python train.py --n_kv_head=4 --head_dim=32 --norm="layernorm" --init="normal" --weight_decay=0.015 --grad_clip=0.5 --decay_shape="cos" --final_lr_fraction=0.1
Each number is 500 + 50 x the weight over its row's rms, rounded and kept within 0 to 999. Layers, rows and columns count from 0. Numbers have three digits each. The size before them is the row's rms in percent of the matrix's.

# layer 5 attention value, 128x128, rms 0.13, rows 43-65, columns 0-127
104:469565506499531379511487507535641506586492434438534511459452603465456447477491547500495563462432500425511467533579503468517495591510538478486489473539452439517485449442453461461470505534464443506516490520522462385551435511467513542565537534681517438497481522637485563465529537458586475571510596469512474539512554544407561515493493549535451486453470464462493418481467475555425510465462
096:566490477479500454623533491491501530530542558578565512517503547402487458552462476489425475437491468448529498397564458460571549525469461427484573501471524480489571613514477507432466551566458506483530504415583476485552489422424477497511462526589470458480442549500415501524449490622568508475451484511482441561508436478485491464596650534555446507537476410409536460488504407553512514485526
116:558533526505494446522596378432559559500524524483617483559474468525490456431554557519586606513504427478498500416467517444531526413503500581449563518562575514515545552462491510527499448350510475495456521428516440478478540396525542551497446561503459479467471516425413525446524439521514477531430495536475555479501493529534484458579567465467537552417447451485463397566527517519436435571521
097:510430427433414439495502532430531457517438601529370556427580535484477514489507370479535484480545454522478594531446507508529483588495526502567502461536507506440500603542534561531450467441520537453525584478495568618528542526459461555465520492477537631481518467524416461497515483529494458529512510499453466443517526503541431474589527472402459490557526410485427579562433539527479496508418
112:564443489498377528501469470519500523512439431524569480473445512494467559536576607569525482529441484394481442511434592563463517505437424525465503416489412520589517512554561519523588452460498525484454497584463563567432534440634437576455509473531560533532540467478486569429482478470473579463521466393567464501530537452529482482488554559555500450450547468463477442534505437454513550581499
102:519528467406441517511429526469490479519512560559418462405625619455511579486557482477538566518633533455534463418499455556520480501448489477502541498549601452498511433488504516569561507418477481553427501476489558441491583505457507449499568501479451581511472569546528514584435525476475498462548463499604573510507507520504453447392500440471543559519531477594428433479425493419456498488473
097:409523546437440518533468412508439456471534519455564462531537508529566507524564570504507491537440467527560539453483483447502445463413532508498503574415562523496545533529511551420602535507483526413480425522492497537505375417409510477522572544505452498493481485524520437538557496536453406423490434508565474595474488522527538619478611414467413513457471453455528585570536544476517448498586
119:398559571553546549368567535472603400488500530439566548475524488528583440409517465528456545579439525473518525530497503584472481457530512445591480542529391511503467563435500452459460468562429473522467504503474498501439413418526531562467453617549511528439542473498503540480521518506543452586493525500398522484443505549550545503487441563406521529421502580492529525465408510476456539507500
125:453510517492499544435483512582488417495536496438482467413558530556515487469538484474450495559493565491540490544499542605528540527517537454547466663432508505512511446468533511536509506450491468565510478515427574465502532485516528522479437462501527442597426531518574505500463493557483427492419576554501558588518562438553550474522494333514433456487379516539383578472499610511444445504502
122:500476543547570420523591486533512549585536532483523459478402438498507474494489501533440498610569444524565454534602544541427452439532504483476519546466479483464528419436521472538523506514524457518563478441424413415572552538541512487501528475446526523513455502474612476418506523473486486536523442439426525572518477562476450503480365462453622416438575575533562401495459503523486554563490
119:519528592557499518507490456542379613442452489450413447586428562491563444563460505513572506504472520498492594406541416510621521428555541495528414487470489459524484513470515411483515554467536552447452489493560480461521574552498421468536533454465483472447500599475496578493545546476585490593460466511532527468494463467536429466499569539449510516554465498577539462365544493445448479521460
104:514439470523534531471521462531461499468487500445456546481455483479488469481524524502500489502505473544574525444467515529493429449556573493491580580551559564467563445398453501592395551499559478559502514470490440381507552580546500442540484390531460495652495553491460489390411462461519409565478477406482494563576572485478507472519486480554566567505472500558545445480579627524534471526463
124:493505564538526490508530632440490538523557447462538469457540504478452458478481531579533521565553413449523423486548499482512425511496524479500444493630556530469476437454537521477501522434425575654459509465453566465494540483522499371522532431574531522519433580468618436513483485494590568508474493443538510490480606543444515493443552469480462528525427491437474444423418515468502553466563
101:501543512512501526521450545442439454514619561527532502464444398563500495540507507487483436424453461507468474498419491536454461479512541493475462409455582641546534490500540508373551598552475536455481520507430512457441504482551548383514547505423544461527566391413529429595523458512555526493532509511478487525536378543510636515453507560555502555499521558439519524469489431509515528492491
108:511549481547444598438488494548542391506555542495541510506467488498566499568418502471442475487460497544478509509468523518552449521517512448548559573532512478359495540552412415397477483568470524490476467504414587537444372494579535522512479445547537551541514515419473525554573519566489444437487580542511512424576498519466429384546491430466462545517542605448517505557475542564457444490530
109:408488431535481436512475482522569571512512464448493501487576567517510472540358541489582563446506480580447507498521506497471414546444556466495533489581513459366492445517495517420529573543443452521499525559535557535502419595459542520569432490516478376404456486456487465550430505627452518551521515537558514436553545537391514515567530450435465495489547490470540532450448512469504553535529
104:498422521475591471603546493543458571549506480522498414510425416486497424554541530499562510570484487495519511467467547501528545560380487426498493498438390525498538533458503456521502495520505473520520449499476445514564543514530489584529398507440496508471504484399559519546425507514620502518504495550508509578472400543526493452588568476418398385511599607539569487466496466513477449563554
115:444468439436514512464603567532499447515559433507484463378480541490471483431525513535515553529461487462501546522478527587462539427543549459543422562553453484523433493543504519522453504503607508554412562443501555523537553412506538495539553432419483424588571476423460553536457482561557448555449469534479512383484429439568569467514504619372499520425506516558488497474498514473557528522515
110:530508492602484606512478525506460477503516471511446510470528437451511492568506505571512450629518522510543495388489542462593447540467436333563497542440492512443512478434606512466581522561455535536528485482435557497481533450456514563468508462621545511519464487505521490433485478487463533528411571480510497470543553480466567488487536407578408446519429527448446473543483498395551473400535
094:581544573479569478471493508550531491529483612550551543467544449518430509449463476424433540480516589546472422570448551587419537564406455533486570524489486491573520513481470464485435444472416436582517463496521548462537467511573399564418363546496456473449490501490483507506390512465527558452543500558514540563483491448498556473538457485535415518460507559454452575480476487580568472561435
116:490640585501525504553492574462575474501554461433551561543559493461492532495534482504520542566546493527574403458519456458562458444520520402466581532539543474560533582553528592510454391484479488425468482524518535486553444486495494445493540530490484501442518390498513450550535599496501375430539512481451482384423459527386529490473476481486532559476457535586433456447489488494427486439529
097:418491534629510577523493489469542493478563502511526578485444580542521500481394548461441499447500466585517418511545484481440467544515462476534470544442467460408532475504501546424498537572457388482501478502532461653464409494481549532450553498494467405476503493590508446494565484490438526503532474572457413520566544498403524546461365585556478527520479535519497529584555480480552516430502
092:543447512522556517480525439508551451466433504539487424519391462537496473436465539536512482507481533515539534552459549514424511558429497552470469445478467472433483432371499457423487595539540499592580445537451384505476535551550517597468495591500544494503560505478547560473510532534445476558466553608476572523556566504531437457460553545576565435474561449436560404519436497511525428465417
# layer 5 attention output (transposed), 128x128, rms 0.143, rows 43-64, columns 0-127
108:464545491445439537439502537378443429538515537531490563451524405485499520527483470502600434460482487538494566504461426542490530438453555592504485479448510612454541539584486471527570451441566570547475464490477462544549504491506531483474486432464438475478564597428573532525430458502474479434500391533580578552485410388548459578568401456563532508540514534474470507530498513542505479563567
100:547447582455497540448380526451555496552513601443460497412505473520466479445539444522554439515478565509475382478451488606415464430538589508549401542519440520536557457520538449524560489515540575478480511555420497512425550520508538525517532432411569484475478510444471549526541578479513436596553480549521437483502565473512472439582409477548521451508434511565475504464445583527497558542443
123:513411444428486480465439555571490425473444503512438468514556562562487502569453444523435442478576517497482516447608476554439543552535534451520479420547487556486456509513568466508559470585507465432519499498486574568492426572452470472435507555505518469510485458436567476588346558407506474565541509488501426474475494550518506461429438491604475457563487550500548597525548510552446603544471
096:533523612498524578578462494566430534512586457454528403498423450483462373530540483527454490594416467468473424472497588508477409423540513512481494507471517509461565546409441528452484520561519477475400481574497505484561449541489536473570495504490441455521495409614499515492588469528549543576470572456501497578585469436453545448538469466546514472475489557557590466472523450485436559472523
117:513551489471666496440513460489499505414509554477506415479539492484529412554418552423509476554505586653527535479625510438516530457486506464423507440567570463442521554519489478525428534488453491479467580456553457495509460539481551452506482565495391476534452477442524450464496563589485397481509525516473523487510483562417475515517557477428505547553521478508555484538512614527444458418556
106:557590520511484531493556477570478553526504512550541492604427400469476431534452571433442506560459524532493497494437508411409497472509393481446416539538449483527474453524533483465481576496554393412562539552541489504514413479612495531493455502532558437481540526472511502417521444533525540541498602504479469381493462429493512462514536527475558429496511591450661549485526506541494531531495
094:598509512474475480469544490567570540445442466460461526446460562521478502533462419578514457424569491454471466587486462468519477523535459573565493503582451543523496572590588467598395519550446431522557535456461514443472573542568414560465442448577568459509500528433469508425472528478515587520524557479446423513465507616502452454416504570521477470457438456547478462441482568544536524441469
128:448394433517477509553523533510383487504535467533515493509460545538535552604481474557615467443574504536505477455569405490535535535489615571504607431424513501432539497496501582511520501435511440561460511471525482502525529529513482468556544455459522502532484551536532508396483459435521543473456412546505501562503477430501415557500514343590504503483564352498469533497464454513550452497493
135:501518447569440489549630458428449468487457466523446581534508409547527600543431545491583503394575498448469528517499493419523472577514499522516490442436579517439503525533488517451368528540421478455504559555548518524519470488553424487500530525536483468449475497506451559478562484487625558491553468442522478483446435477410486509435486606475526468515567443552579454477500417516535592564486
124:440417449521418504445510446421490463490376462595480551570532526418492538527513547530505530492532550424465569448509436496524602473532513477588474526490491521556419486583478563489581489443454539497484441592562561517471490455444513527524476561555557451531481481521444516560479528517439478428553433560443520425562524513469550541462534453502403603569510514423461535477552518442533374508558
128:501527439421490539481521574493549472565490551543472499514484530577490545387518483473408449464493452558507391446421565498411503523431524522482576562459512467609480485484475583526596422497459493586594553478444521553470464428505568541461498486544502507526521521456472405475525503484369513507536590520528531500508494571470536556502425552497515476437471482391517539532446389474497549608505
111:475576513465385439522534482404447456513454497551522557481561544445498560525442584427462519477556468406451527570562550508511602623426504483528451512438463496548539501559430516393500454520495534457536472526478529551547471426511476498457498553512517524427493451492476466650511582504505458503556566474482541478414449553502614505472533492442454500520568540387492473549519413503467467514558
127:432536486475477489464557411536508526524474470567417569533544392546575528470477525470493500476459581542563509490577448515448605501439435495520398441520534516515503525571488620537464522489548445463553428558501451507493361512516478544429479522477507475485611488489429545394485475494453440445469447486573571533479469442583445513583445560519467483459531553519450482473555516562580489577446
107:480486512499508539465578464549593568418521402511491471553547573491508541392572458427546542505513527544485471578448512477529600553490557467534490524550460363470467455479444506573480523522524477532567466484541530467476542547431436591590510493510461597467431554532491478434394583429485519530409512459462462483489595503566453506561535425467386511500475467540473446505446525521543431512460
110:495507465502525458583573617504442457523545455519537522470466580436497533457546476435592521461567396502546479558503505465445510495500527514431400486473511507603459466403556479540438520431507461506398508558551491527537558540416430493542512454545413499480522425552557453453399517494515576531467389519435523626474472474540537516467575569553492482470517412553497568524508443550543499460510
118:453486546494450463535571559479424505533466476534498583477429392526459493411594473505521452565427500428653490563453513425539560480520423507555462469477447595605540519513577475549508429502514487500528523518471487492554512558463467510433529451436526543545552509581533506464467434503519463498464491512481484565496392483552434522471397537598521522487514527557444526499633520506436461415458
102:491391456475463545447536501376550472514415510452514557498514472538499544503549447545476507464530549484611470520492502555477522437580578529529496516568604475554412513545485479517507554517395576485544491613545524537415438443459567521463550534509503485529454475582501462442579567520434469519486465519515503425539499536386527502455494537495539537569426400449499504543482463417371547473452
111:485491521488512555539479507479419506547415495531635478613585451535539534527426515487561569533526571518507468432512469516568465560370509546502596481401481455517535496463472561429435465502492403438567488528518467508387430598486530452530536525455520513486531526528516497454549568491464448545497537451506501486433486470457506445466492469592457488571616438450551448528474374531482549501460
113:499513475493529420446592498526550484561482489477402528393480405490482523446505528554581493351469584524477507502535487492351583476561519584478481465521593409488525510576495529514378511441470464491460448544500477507526473475505468514503486590449490496547519498468435524477549567579549487452545514469450469539430519519516435548575534599432498482437525451554522569431472583557480494536552
100:438439474553510471530504448414482484448578483450523529502486566493539538560498526455526484495528495518496578501575465483534477527618520413570370434518543537449524459445484477448493608513546597438446521551515490488471596440506548490496602493447522542515439453535523543474562374463613489527468358509573472452523511474501487490490499463452605438590498457569480521514487487450503516416444
123:543389504454513535472453526553518530506496504528515451482400515486455490496498517498538488457577410425453646528504444423414532542427461572477498523523457545531532453472439467462519631555505486489527468487509445482449436578554499485480434527554565508547534602461510555484442382515516613577412487550544495554495541374619440475527503504509479498453524508544501537502421558464539474508535
086:472503427492470437506463530468566494483479479442490513554504554443542467547529567515607525544506491475500543631496500474520505502500546505461498548539582483501514439451455520576391513437510542598513481392500465444391615456501467575490481467443495590432577493441475501510421439484561516419510476424478578632521450556523456459458533544512497466594422474587507513437498504553541538467429
# layer 5 attention query, 128x128, rms 0.129, rows 64-95, columns 0-127
092:416459498471480546453520530414526447569429362537438585508487462472567552538473416533510537518500482497538501535637504570574450420507459509475504523476504513504486475541444510519427495425466479549533485584536476477604532484480513595598585503501442439469536503504480458489473567475671518405449457484543503556476496496563484497526537532542449454580513503555507465441488472467541473483373
093:505457554469494416541466397485466480472480568478573376505534601482540501499469551535519478505518402505489603591503476392543451451558522494506540494434544519534520518586502466490393440503472574496492535522385502491515461554556566571513433410438494515505508499555536545543507409483464441499485575442437558592574472487461537538504539513527548528466475468534425490510525518501539629439595
126:524575446530555422489507527414562457555555497487469522435566461469474470490438539446513488583562473491455487490464463469554532496491491577508541505411520504449532561512453424510420530533601592531411487349534478493506563585579476540503503526493505397492484430512397428548518523467480520494471514532544436537475496460521478481576435479426560467461466488577586562464587435473419601457535
096:564488584482546523535444580499472449542567486458501443551528525512486445488374483510502501513451511499408470554478509517528547520507489553457409607422544391467460506491474507430553520515505565494485558414507537588524476592566439559495521504489533470495399415530386513433465429546413510508534570534504573540462485490494548497372517517538496451438497596429555516481521514602573510441488
112:496453476491477439475507523502583514480530460425415487436518572565523516559567416459513488447509523552521478479542453437531548440499555524546555410408566582447460534497519510568564479558542602548496491454530601554645548455493518526554446588468550458571470437479450503485519543496517471492449500595454409498542427608558416518535439457460498484450469472533471526494492545511419511402464
105:427591435472547433485540535514471450388529554516485580431578450534513471532450492546506495453489569387460538511527504567538531484495463466532439477459533475428537452558599500470520451504555559549491381421472528559480553522462455567423535521476466599444482567437395605522416586470393498477573471509479508533411463476539526580498469541506516523486532555533488483492542475529594532487500
101:556488430533429482399508518570539514588539500501415439408487464480479480458549481467458520504451473488496484556436506529440490417465462575618607507491499537531505527510559566540530489503436516463434492541571461428613453520476490491518516520545504505456380451522489516541511597459552517505445422461487532506504453493445483492550577610481459452494554327550508518470494578593446520477550
106:564601525436521489515469524538462466535353502462499495435442534457523480528541483479487421518442464536529463496545482462477525531450477495385565512557513529575467515449496444448502555499508505492547513460466482532480512631432536399464524434459584437510512533469587503461495480565469422516535547431417438537473448533491557460605498513519454573493673577546442507529483615546527484530485
134:424418509494451442455460557394478487535589542581424465483429452579478603506469438452451493546500521530498476503487550501503556526537508553539540525537548475471591449533444633460473525485481484555463557527509518496499488473549414553575540519569437476448473579575466541509440562535466414566507503542550506573483481515509407553469415451422475476523443465436570424500554445471463495408592
093:430452572550517511400435537447533457485496468445572386439512486510529509585537482535509490582541463481504509506462489484456548503475525435511527443527509504527550572429490400491418530518444461447587555528482490560503458607380505514518437463577426600494545485546533542492463497509508482565434528558544556550459445617446410488428515461608558545508485501441512425528523489515547592442468
109:521498524489410467535506510617404438443436483537587537614421521470499480530520523534397539416465476490493502494582463589491371459551504483465579534565494514517499524435573458542450547491480442429545546595480436521411490494437558531480437510488525551475555486538568456509515486546498512464495549414509497407522554553429540526512552567525482543399508505534500430568452494511518506549383
087:589497413565458531524365543502533560502479521499472482498525422460464415417482495430458511539513438497588452412487499482524538517506420466524510550390498457373499431455505455479470490532491527460629580433494565528481501556569505484567441562612513552587531501495532516485624455572506562582507421557468510426469483501511511540452490516461475462539501510468462484509489589419512540513480
102:509401494486543469498395577461437460514481529430580402418570443544462567584477465492521474529510525571538461506476596568505477489474562467473427457475483508414619524489567456476517490483503548487405615528503485490568482561491429386624569478545409435550491561415495571566465542571478573503508537528526495476564513492453456456506497461471544474453524484472486490522548526533482431462484
103:482532478525514394500517553495577529473540471582435464491453535553453421456563456469413484510479526520519552420439646533497489514558515442461489510582431446539498536432447500440535481413423583562494462572449510543480569573498449483526446499537460442488457428496490479594485534564477519539441442595429509524520482512536505505478436589472556519542386483533528486570630515576489556534510
099:492573413514460403502509465434470476493467414461535614465548478453520505562518560462534454445526399526536550466426538548452502455487461473512520551493491535401518527487496526433544413489652518476383506515462509546501478507510507478402473574553526447522514505499508578467471582438483490496393364506565570537564498483465498562492570469532466554582589560517509560498486450528567537503452
102:427452471501537583513444617494428579450488584505579496512530477477412632500482533456583448578472420499476497536474530475585461541550490461491388517540535431591507470530413474547546454481545524483425557444499497548416495472505544479505515570503424476422508506407485506507427589552524525512494486505459561574499484581477470568449472468431511527462527514507488407424553401477555523458511
103:526399504531497475437449476438512457533411501535548527492542513486536542523631532401480559511485485399574506520463450543480486527491552549527626509507486504553468562574485485374513468491474493533450483509471475461451516489493429605538518502552607583435470529471405485483469508530582471612495441498540487434514499457651397497502555435568436476503466415461509496509468447453503509495460
097:486521524392550578494490506401466443537534506447450515525476522583484545580500532423456463604485451534479513426436474465559531463495531587451499494469517413515501577561506519471582574535475597593519389627519561502426524523549481454441491537530522400446445568509453544571532533513407466514441452496487461576537499489494479506437518438475422584473544475520518445484511573502435563466474
118:525555467471557501526486512630521499550467550456535567435526535485529454522440561429514464459545523464517437362546405499444518514475489524479534432471435605422492416538564481478475466529481494555477430393462524564494436513530523510407457487465552498640540537473451449561505538538519534518537504583437589529577457420481557379522498574468487495520454501490503536502481532542542564412470
095:481587508557519480573585485484555485481504461503574459528526443544457535480527458540463503532451546440581511439453488496551493458519541492443453452415456408486470484576482595540511414529581470446465477540589497496584500463548495486574583421499446541578386476534525498500550467489496422570481489527489491416550537568513621419486474526490553517471567489403449450442522391402481543472560
109:467540527478472529496478527456543466566539561582486491468411428546413559496393513464534439566604437474549529398542488485542561511515445527441454493481519474464420450509460492517534497577577549490414430509513538530461536546571450539528411441584510499433541467532441552519525524517490509535486549500458482532555482378556480435539464557417524387559481536508573526427489523564574511377526
105:494449493490509550491521496467473424468574555517390443446438482509523420555550517495431464494511549539589417608413421506549511501446525486517471506597448531565553433451514472480467572498486452446551494522547505483563501490465426436546574544547580449436477525488498473512357387579553527524473454556586496498499502536489547463557481532578480582496508424471425407573503525538459479578493
112:527530546523496563533555409611516556479550503533479616510478570434419531427484583451473489488475493449488486430584549528512565419458539436408521519493524573519529567431440526500454410443503552493482484595377526486442476520418519501494493522531571463579576478409517441475578427467485466569521504514450513520496457510470532464461452640455536566511501515564427445505457461449515519523481
107:508442505469541581511505446483527483427487477532612528434442464508514433434448484410490611485483487443565484444504442574427528417548580448427428492613473464565492487586521445534489562516467530495483545613474577440522464464445467436436504573462551494570505526496596404440436521488469503580511509430488447497484490536428524456466473519522491517556553526547590484565547577536429508547513
106:472530596526515430486482506481593514474507548387402457435510551449384410553578446484485542502482535507549542495584495487421485563484574516550526496510545524413495432481589526500515508560501478515376513537490457466546515475500554408433574533499558534575517544550475488428604503600445482514527419535482536537491429459458458539484482454586589481454424419457472448518482426512524503533514
097:540507510468493535412571502551517555458438469511511496505505514465529443590428577449485382452499539434514569398502451442444517571531385460493498481544503429519523678576478569500520509451471434452511497455556522530438496447496511542488507491480468441540493460523577489431616467517416470585516530479530517488492490509471503554535539529573460513516545529498493487637444583499445423399491
097:476513476454494434395517467484508427473444478478406515455500609506588502503574527566488530447563490499541465499517491487489554424456511555471573427502542381426430534537447475501637504508483530564583461433486443434526471427518504470458461512485557559536483510513581479578565511451498515528519425560528455444478492482472626528390615464452479423534530453473524441539499567497469515518584
094:490621467437489523482458510509409520523580510425450512440478502577531545514549512589505552533430471425517512495492548465523435585550472503458487521480528461545544510489485459521496468533529596481403507606532513590469557507524428491551544514529394485491489429523386475430499509534570483504495487486555456556396546517498420548551547490471487495380485442384433507508633458511541549429459
093:517519555495485519495414513508578529468518493505584468578494510458601485554424531539465514538505553455498429473540504511428520490505560456632424467467530491490518470481488478507612539536453503530575434401523502542317549523510532530398584458426505457564598414394490433425437529467464493480499481515459528506485575479461481547533560518546397458568536466577478496485465485501471481537527
087:566543487425578522492551412528432455498563574524523581533541453436528510553526531395350467499445492458547416494510480486552447440397521488451507443454529539546498418528489462462605502476525488556504572434523506549530368497484545509461517532480486520471517558540552540558585510592491468502435545511481454467479476499461439545525543549476566507578478557462419611478438513548488537521401
093:489454600504414526410484464546493462501460484411439475447415508441432541514521437487496473428412514580503507503465558541452454477487500492499402576467463496526580493479517454463407650548542581528540535567495459440563530524478503496528580427574486620395593493493564401490511476531587531493467548554580444469493512563466523550543447513487506467525482524515407476520462467530534530524480
120:590523419440560460533473616440548408550489533510496463469543546476509481439546507515601489545462520461515561450512511550538503505380507499499498416378532487497471476485362539467503456583544537551530344473494515530505520544528517476469506483449554436550423432555484504459535559444436490651545439456527492571516476525522453432498520534505449471522460513568511579536463497511451529451446
# layer 5 attention key, 128x128, rms 0.119, rows 64-95, columns 0-127
098:471465587501463394513556462535513509505526528595504392440546442456515506536525508492582564493500584505525482564458514454508521503419470494563551488459528546455451507499568470485434505475475460488579419462605569455455531510515401505592529463478426580434489445508505580469484500480509521428471524444509567561578477422529443443531503553566503406467425407462421500490595429557570486464575
096:502524482505520488500564504524522570467454475426508597525517551540468583448492414447472425505438522551550469488592510569493486498539446538492486509458370505532450457471382472415542615434554527576457433466483483557447456564517463550500548511497540493561491528409546507506462470527469494468495565484389479565411484527466596523472416552449511555625529515426514392540548485571489470497527
116:523597427476568576581514453547485452549487494475516518515523524444518496454500491423507559436487452556478554465578513575556466454331439503539529463471493527436445496481508528500453449485449529577449437532457484511511471481499549414428478480463604510542451420475463467458594579426540509520483447486508517575548504532505519457593572545449564460532541437556515609546514478587534548440396
104:509482426510592499439541512558471511549590609500538517582442379518501512392523485434456474514538496510460517451541447468488520504512505505412555502458452417521437486555464443518494432521602519459472435499479549483490613476528571496466470526521578435544489588471557455606482466416535501420478509501451389484524575509492556557500500501506562423524487559539580609465532546430437504445507
110:572541423498510535512560508582600466471549520473394395540530435485556455506527445470561441431499541480514432455518443571479513374529534439508463471475516552469525583529498505497550469471430567590496446477494434510484480485450516388468576490480575566539491504479469469360389477539541543565554412491513531521491484499499520534544512559585464544436415520550478432482519604528474520535530
102:566544423551603476430553514463509545545417491490575498478549468542441482503561422522487446441524513494599497455517483435415383515508378509561532459587456552468465595573447464403574548551442475488555442468394478536482486480468497475410510539561506426558503436516502515506566515528558456539554495460571567451528489514516503552481494555472491439546449504467422607436483470450497465534483
104:542455544540509430532582465533430421521511493471451521490545510421526422594501452556447444452490536547529468544435469537503424481512513407529451497455509553512546560568554440492433542473583408549544564394489552514540509490474483520535457378441561512463549528565390479481476477558538527528425501435497443519472560523461429465552470498532530544432574480594588495517524389573564521498439
105:447448528461500478467506457537488499463521565510532439535448482530484462575536540450381547521534527533495527521517527520432483527467455511444477479512418524523577474526506448486534525473449429487459523613423414499553439535335529458565484566542522459498570603456584423449471565522482398363490476502597486515474473546522453541461470514564453556493485554539494455569489528552578441554600
121:551543508456589494536461537412523461534489489487482494395523447490503403541449507427502580572500476430523463530461471534566594600414563486553489503454574416487478512554453497491579499570606471553555426431489551499502467568642408514486499529482524436498409459539438533469501480471431522568468423493539461536549451445421454497481512483523488481480446453483626549486524502557516570524497
095:478452521515451602460534455495493532530429457530449492463459470541443440472517493409455442484519464491543453495514465422561561520491436559436474561419534471410465493510416552470426532575448523531443611580455543532494548522541469551599511540554549480528427532541478507482533556512362500465508509462522488558510458561476548421471405451585494572571450562524501460524512503419394527573585
103:488453500464493508491452398530459504498526440417449520612537462548470593538510436547472419576543590530453485571466542477575561534522522557450432582570533492585549482407505534463405468483513378429507574502477463451509486502510472461539607485475391525454530596429531504539468525547537496504441575497521437511451523539516479590507482508513502544575529542411424468468468445492532525518581
092:525516536538561521486495516487567454417526506583523515566437556561537467434504540507565507437515415499447405478485618498519529480531543497505437451441562567506435496421512490458526607489563542473483470556384522370521505389497560441538513541558472533511438524495490414493523412459536588419486523475441428560487559539480550460509515501609504551416470520576520495500426471438454515551532
102:438527526459534494549427425445559572481564529519424500453566512553485479485530522462472579567563577548578440388432546520493552450473522491458506479535472402357497420464464452524556580575566544495458470577450539536533604502574540448514482445470541511575534477600449517476491519486590419532482468493488445536490443550533433500527504408538520535590517456413530458428505512486506514528504
110:537482493551439479456501518499534498402466532437470536466517544450511558469554458348491532493428439417530468500470425519521538529364442495499509456468466519561583524520503458521489494522562585513438488465438533467556539441487431543527558521412528455542488511531503531563542623463479443536505551452509441555581463518501437489580518445529537588416549562547504561377487539470628471521473
102:479554478554567495509453518543432486585499475513447453530500516387480566510461557551441519523500453464556453569468536478486357515460411505575474500497426488475501420490537377548441507503468599460433484470470426542503513555512502523532457470486525511504446484542622520557549521506548549533540543423562415519460444439476527459518533567532569474568532543467343475476439553537505494593429
103:510541475499517459531531502348443616591527392562476445474507538555482494479470535449524514515548506441546496504475509412477511481481543525515496548518438479474511513540459559465450459632510563545447456484583460475479564536457392489450471528574475450536537552538496589544625496359451518492430472484500450557492492480592495503442546491421578538543522539415542582457485481557465465474490
111:530458544457544494551502472504485500453473489564484560481473548358536480518409488469538495536451599520457509575484482509578539530471434405484532502545549490425501435472504502530510529488548456516550542455589533505430415512473465505450512422478493421447515460542483488506478499494540578462483507541544528559598483581411551417500547540527442573500432558487456505567639495538362401570416
097:547535509552547424503547419433447472421432493417421506498559534497573412541606620417471536512507500428516497487519440487468527524483399549485587529521520509528430523480421480528499488497489462457523455435517481602446447454512509507494470547471591462450572499591584424457508465478470439562498447426535377444521543474446530599534581559510512524560555550519484543518518579478494484496547
110:511412450549499522546473537581495493405447511509517511455502464460505439542447469478414514484477448477612528470617613596403524462492491455458530459579527534459511376473528490351524449507541536446516522508424418483502532500436560476404530469503498470532525473458517513493555470444616482526520567504481565507580538479526536465560423497575552589503447480477508535472406456526542437498491
099:479574428491410497520477502443580524573517478415552407463607600501460492379544476539494442558495485530495525514441508483440494490489567534539527507476472526601464530459561487614595551506460606448483540422500570408495440533527585441487495484532568503577495525492423569503520482444495555488525509480396494516563472502531535435496455413422432502493541418582480434526490447505513462509515
104:515531524503535401557453587539518505507495442428510544500522475471556388430423527466562556487511410399501606487597462462493622497489450500419537480488520543535461388446508540431500463458580521454496429469481494500540520523519517473469460510560538432583400413496526445542518579457513449572499503416569540557497497498546488442555519568475512478508490499589519579599532492457568522442515
107:458449485536503467449491568487539539481503517567434551536527476409532492576543478370427565566544460534453433513474452469527542535504425468505477462529532516487463576488565477536565575539550436499511622535497602515563502460481512518517505461544472462456507480536491513419444440443499426509460445527555495467550451652518459538513385470489479468409518555496521483495520563610382569478413
114:522479496533412424570492495465555560451511458381533464433454479497505545464527501526565535493533495409438551464458569581474557578414545447438413563605454598568577529443446514470432452529466564470444580495514471529455460493454486515498499483506447597503488497514527563521537559568510500443474527462441470582474482513470591529580419488554547443474584557514491520502373522476534430491517
108:488496522493449488437434517469496536502409560481460544561486523354506428531477568513481536447566524478410420553532589471532505541473463516575545550495514450505554513442456541542409588506521525402572588515483498535366553431483532514455536605531547434498537557435534550506513485523594418528434472491438510380481505501469467569506533422617472468499516467519464445474441507486531500520516
115:525483464466537555464500475469433423470452479489508449477550488509519483516591416528545474467506490555472379467498517635483464522561543410565477458560474561464519501505519407482498546575502542507480521521483499523535460553489570472506518442483473470561452487368502563535363543523488529586439550552518474452555470519549500337504436468483560495472553581506532525588490590451406499536581
099:476482522448486513467485487504483538524464450477496474516386437482523483435533440494487561500462514456459526571573486448507490625554562486475584500533626446485508489491466436439484576495411510541615540636465561502493445508456486449498460558525485524470535551631517446441437527523408528515491522533547458482458574448480611542498509458459443521534585483557504418428433502475552459613538
094:461576544521468464473554463528530503448445561506546531499550472520577467598580496516553475426428479435433394569516477523543453523542487472589590571407442489572342474510497509622485497443481389571481570528536495492442513473514511448476515411477529485446451506572529480475447534544540568526528474470519554471533522547421412543454510488529482569474452461491491526540450526448527475620486
097:415538454495538442470589480474513439524492431482459507526554555542425504467459490557546390603482499522504545504460507503510506465336453565451488422515424521372500557542490462532541456570478457556501429493558590497514516461519517496470468546422512476507498456505557523508471485435391478512544536564494494532599498465527479526611449497608554460457567564572469546430520491470395490459539
096:486432518500558590435489545476566495467450400530482433553550432542511517496495472488516564480423542445510511476481490519406462428444478467480528529454492459450489482471467586516510479464479477485645514577554413469508501467433608499490376611522503528458486572583494499577534443468512486430453539458608517425529497376526555563475499550500552524546522481518473553515430570397543490454510
092:490527503462457504458501582509443500481517560549508508555438528567491544540524442596451568478550542534501435459526550534420486552506473550501455549564484605524509565439446451408506381491479513421473506538456455567545511434541497516455488557501586355392593544531472508539489440452520538540546435474574508609552530531499588466519442479430425558421457455483467474523511415488496537475552
092:438496464409503472386469507469549492542562585541523477458528513546456472586445443518420510524540515537527408527495550551589632495461456523415533446514583658510472504489499404567494493527466437452484527572447573574506506473487434511616446535417401515490436541560471466443497543491561551451468479512478504549447466468523471503527464523556553478432454558470574480506549521470501509451542
117:517549527501457489533575511582491562533397461513420525549577563456493539392556532418508531448501439487446486493548484566441458480466548466389578432512497540548452537490584411487493472448484461555515435538467487513471437482403534601422530493440629525496484529504582486609547455550536537446495513497494519513566416374480456453511490428516455517514548470563504550537551507476523441554475